config = dict(
    n_layer=14,
    d_model=256,
    n_head=2,
    n_kv_head=2,
    head_dim=128,
    d_mlp=768,
    vocab_size=2048,
    activation='geglu',
    norm='layernorm',
    norm_place='pre',
    norm_eps=1e-05,
    positions='rope',
    rope_base=1770.0,
    rope_fraction=0.25,
    qk_norm=False,
    attn_scale=0.0884,
    bias='all',
    tie_embeddings=False,
    parallel_block=True,
    init='normal',
    init_std_qkv=0.0402,
    init_std_o=0.0,
    init_std_up=0.0402,
    init_std_down=0.0,
    optimizer='soap_variant',
    lr=0.00256,
    beta1=0.95,
    beta2=0.95,
    weight_decay=0.24,
    lr_head=0.00858,
    grad_clip=1.0,
    warmup_steps=200,
    schedule='wsd',
    decay_fraction=1.0,
    decay_shape='linear',
    final_lr_fraction=0.1,
    batch_tokens=131072,
    seq_len=128,
    doc_mask=False,
    train_tokens=459800000,
    steps=3508,
    dataset='wikipedia_en',
)
Each number is 128 + 32 x the weight over its row's rms, rounded and kept within 0 to 255. Layers, rows and columns count from 0. Numbers have three digits each. The size before them is the row's rms in percent of the matrix's.

# up: layer 4 MLP up, 768x256, rms 0.0652, rows 288-301, columns 64-127
# down: layer 4 MLP down (transposed), 768x256, rms 0.0582, rows 288-300, columns 64-127
# gate: layer 4 MLP gate, 768x256, rms 0.0624, rows 289-301, columns 64-127
up288 098:082126169188135057094159114161161112186129112128134112085142085108151078097119080150169105050125152056122151125116181088145142152101105075113120152128085109103094130172165113127075158141087079
down288 100:199115102106125090095183128092137133168105187062133145089130146069138122086161114049134081067086102130125142153114100097137058163136108159153121115114122125108110166104129120177154132156132158
gate289 095:120147161135104152143117138119106118167155105139113156175195121149112150080156159120139175107081151106079130184106149120166127129100109119100163142166123086177148086137149158130107180062075227
up289 095:175176169135146136163157196118201105145152084090151141138124145105122166117068126070152164043130103142111086178119114096150095101147079096172135107141117160165098132150114145099076152111105074
down289 094:106058124116191154132149080141109101151119176086141087152135078087128112118184077129140134177145133140202159068144116182128054137194183129072091123082171157076109142142164088105165154128188143
gate290 097:136101100199110138164114142219111181145172105131114119154098107139121153178204093144121141155168160140179130121167089109202162108161104156085108135105126107089136149169168112143171176169084119
up290 089:119138173153111178097160124130144161120151083146117142116118152052150087109141175081196133092163146146186132214151164158128114149077106139145078154098141114156158137178119171091150141124096177
down290 095:146130099119129170066162137114103133098060143166089144094118123220068084095092082165154201106153110127094110074067129112146133130176147149109141164200103104110171124101132155164085090131167138
gate291 103:130166177140040148107131145141129168164117153120175126161160127155116150148122192148155140140107123120136110116170103094084164130098188116099118096100168123095106154125143100128046154127164133
up291 110:171181199104124180107120165126178143071127106139142118077114116140096119145141108149084128160138186169081108111115107164068097103081191193147120049137116140152101104099117136084087129164166139
down291 089:089101127188193078123139109106140131158150114142082064079087087135117138115112129111127128131143213065126096164103124140156100187137108060127122111170072121110118116199086133151146138152119121
gate292 100:151157160169109140094111090142101115177145114134111051151171184133114088142086090101144186106121079126123134122129103103170080158072134096115148135077095103151148090159091166128063134146126089
up292 102:135138128172144158085127139070136115133172133114153117159138095167100124177124115078138116120133171106123162190202187147127137113167147135201185166134132195151099129149164085141115176174138099
down292 103:155180204107171160149112101089147128098133146142182135095128083151171132148164114158145130199182185130127077058145100123139134162161163137104142146126142143124122128067065086142117149151131174
gate293 099:157099096143083129108087174065146199130141144085095196163090061075139169141127132112110154131121204125103108142174162114183183146132120104139132112156117135144112148153064080126058130107155120
up293 098:120092142152090127110147142156077136097105126132142130148099107100125063117122086116144109096121166145159163116067114143092122059162119093174202140122139191120147169118165129106078039107124081
down293 098:093144127147111100112115078142147102095121168117133127144146132106184160084149087187143120172103114137089083162091136094097132071126091125093139152095117038144153140143119130139190165090098112
gate294 102:127170164195176122170069108128152137115132082163136134105117138074133179094160162099105142145076159121171109154081078135099091120141126177129122139118105145122082165125139157108139145115151120
up294 100:074134091139129095143126108152162120163174127138129166150122183113092110100082208179158153073103185113095172092100065136122148165118126165130120114103092084122110156075096116097157178125138150
down294 103:158081142137158130112115093142129112137102076144117139124124106170205130124088134116105097096118065108143125043168143186104140162159164133118097152156146141187127154083076109139139090139116097
gate295 100:137120138085117148163120196113145166129160108154099055128122129152118133146142084099155086161130091111161110064102147142143098139103141080186130125147137122133100095179124117153135125124140097
up295 103:155113063143162166135094194103143134153119144130146137135167109137169140168162156099062174161094140154139144176154112167144112062098114124161079151125108117144153106152104102164127113183156117
down295 105:091104134109147127178154167120117121135076153193136143128128136096137099177122123091087172083150083101141217138162134126116175209175130156172145175108049164142146094054106130141097107148140118
gate296 096:095196055122147096183132139140128121118124129107077125110106094127178117168177117174144146154142107119084101134140144102113110140162194108123122117117084099081118140131110166086105114116149103
up296 104:086073154123125119113114140174126111149108126090162152134161126099056108113127121038122161087109129135037147130130137098079068141124128147093121141154160116142127165122130078111144154147146117
down296 101:066167124095179087084130089136148134130127108061083107085121125108146048141151090155182130128075085126135114144143173115108107128127191174066120144139165125068124168140117154090065106130159083
gate297 097:134148155129111118077134194086137107101091053126126149089141083112120027113141133054132137137129157151077086184120117158121129094102127149090151163155120111147098150190106082149087122109144163
up297 095:175129166143141152119141106191141144134040108186143137130156095108129110121158116143131137105084174145128095196160123186091123124172047138139115208142076140163141100133156107099150104107154132
down297 099:160106110111103093126157114181130158136139146152136166170149104106156111198107149142123129129082093171206140130135144115125150089057118175147150115148116098145162055080157167154175173158125087
gate298 103:116166138108104145116181103120118109139165105140152135120119129082106141117140112103171088158098094113161160164146129115117141145171127141083084131051151092126127159131125181163116069157163176
up298 095:096118150185167143071154104069072119131091170136100209108141092094118172103157082088129129096079098076151100152128136101140089092114132115115174143123094145102125126125150130087083133147088179
down298 098:092162141150103129180119083129100131112134093113198130172164141169157089089172177132067068167101140159086119082110130129117089142122102099175118130169152093154144094153125112157175100150131147
gate299 101:138119170162113123083129136205125109107118118138161112131158117140117133162165105120195118151163140130125110133076174140169135166185140171160157136080150161085102090126137084149146113148174055
up299 103:128132155086178133150086080180064124155087142185153135096142118127120094124132154096111185089069127139098134174166112094087102090097127150154047124149089065109162130120093106193234176077144120
down299 100:092064111195131106150086127126120130080199113084170148146106080157106186111144111137167137169125116126168070134124119119104114094094156097088144118089204120056083121086133126115115111104130130
gate300 098:093190107105106097173103113179176106146166113108170116111093069109230109169116161158097132178121147105100095104112107142137111187108140145105083096185110081111106097062135107136160127105141114
up300 099:118085145134123094115145133093095168120098152081180160074144177160072214101155135082129080129119091166136135138175139085103106071125101114157101116135179134161147204143075188134084160080123147
down300 094:068163147168113069175069071133152114117187111073108128107090082113192130185150071199122166114157141111047116097069126142142150199098128124124140113114139063121109106157104133145154142100156110
gate301 101:181173055116088106087171156107127128124207112162069169160173159115156158174137132135128024143077142173103141172177105154145174123184121097093157118113103158118141074152122115156179134132161117
up301 093:156114186176133150115129098176133127108109110160117172165146112063177142142127129134137102202115107223127136162161105128159089116207102127106175180137143116146181153174148067203115155122206100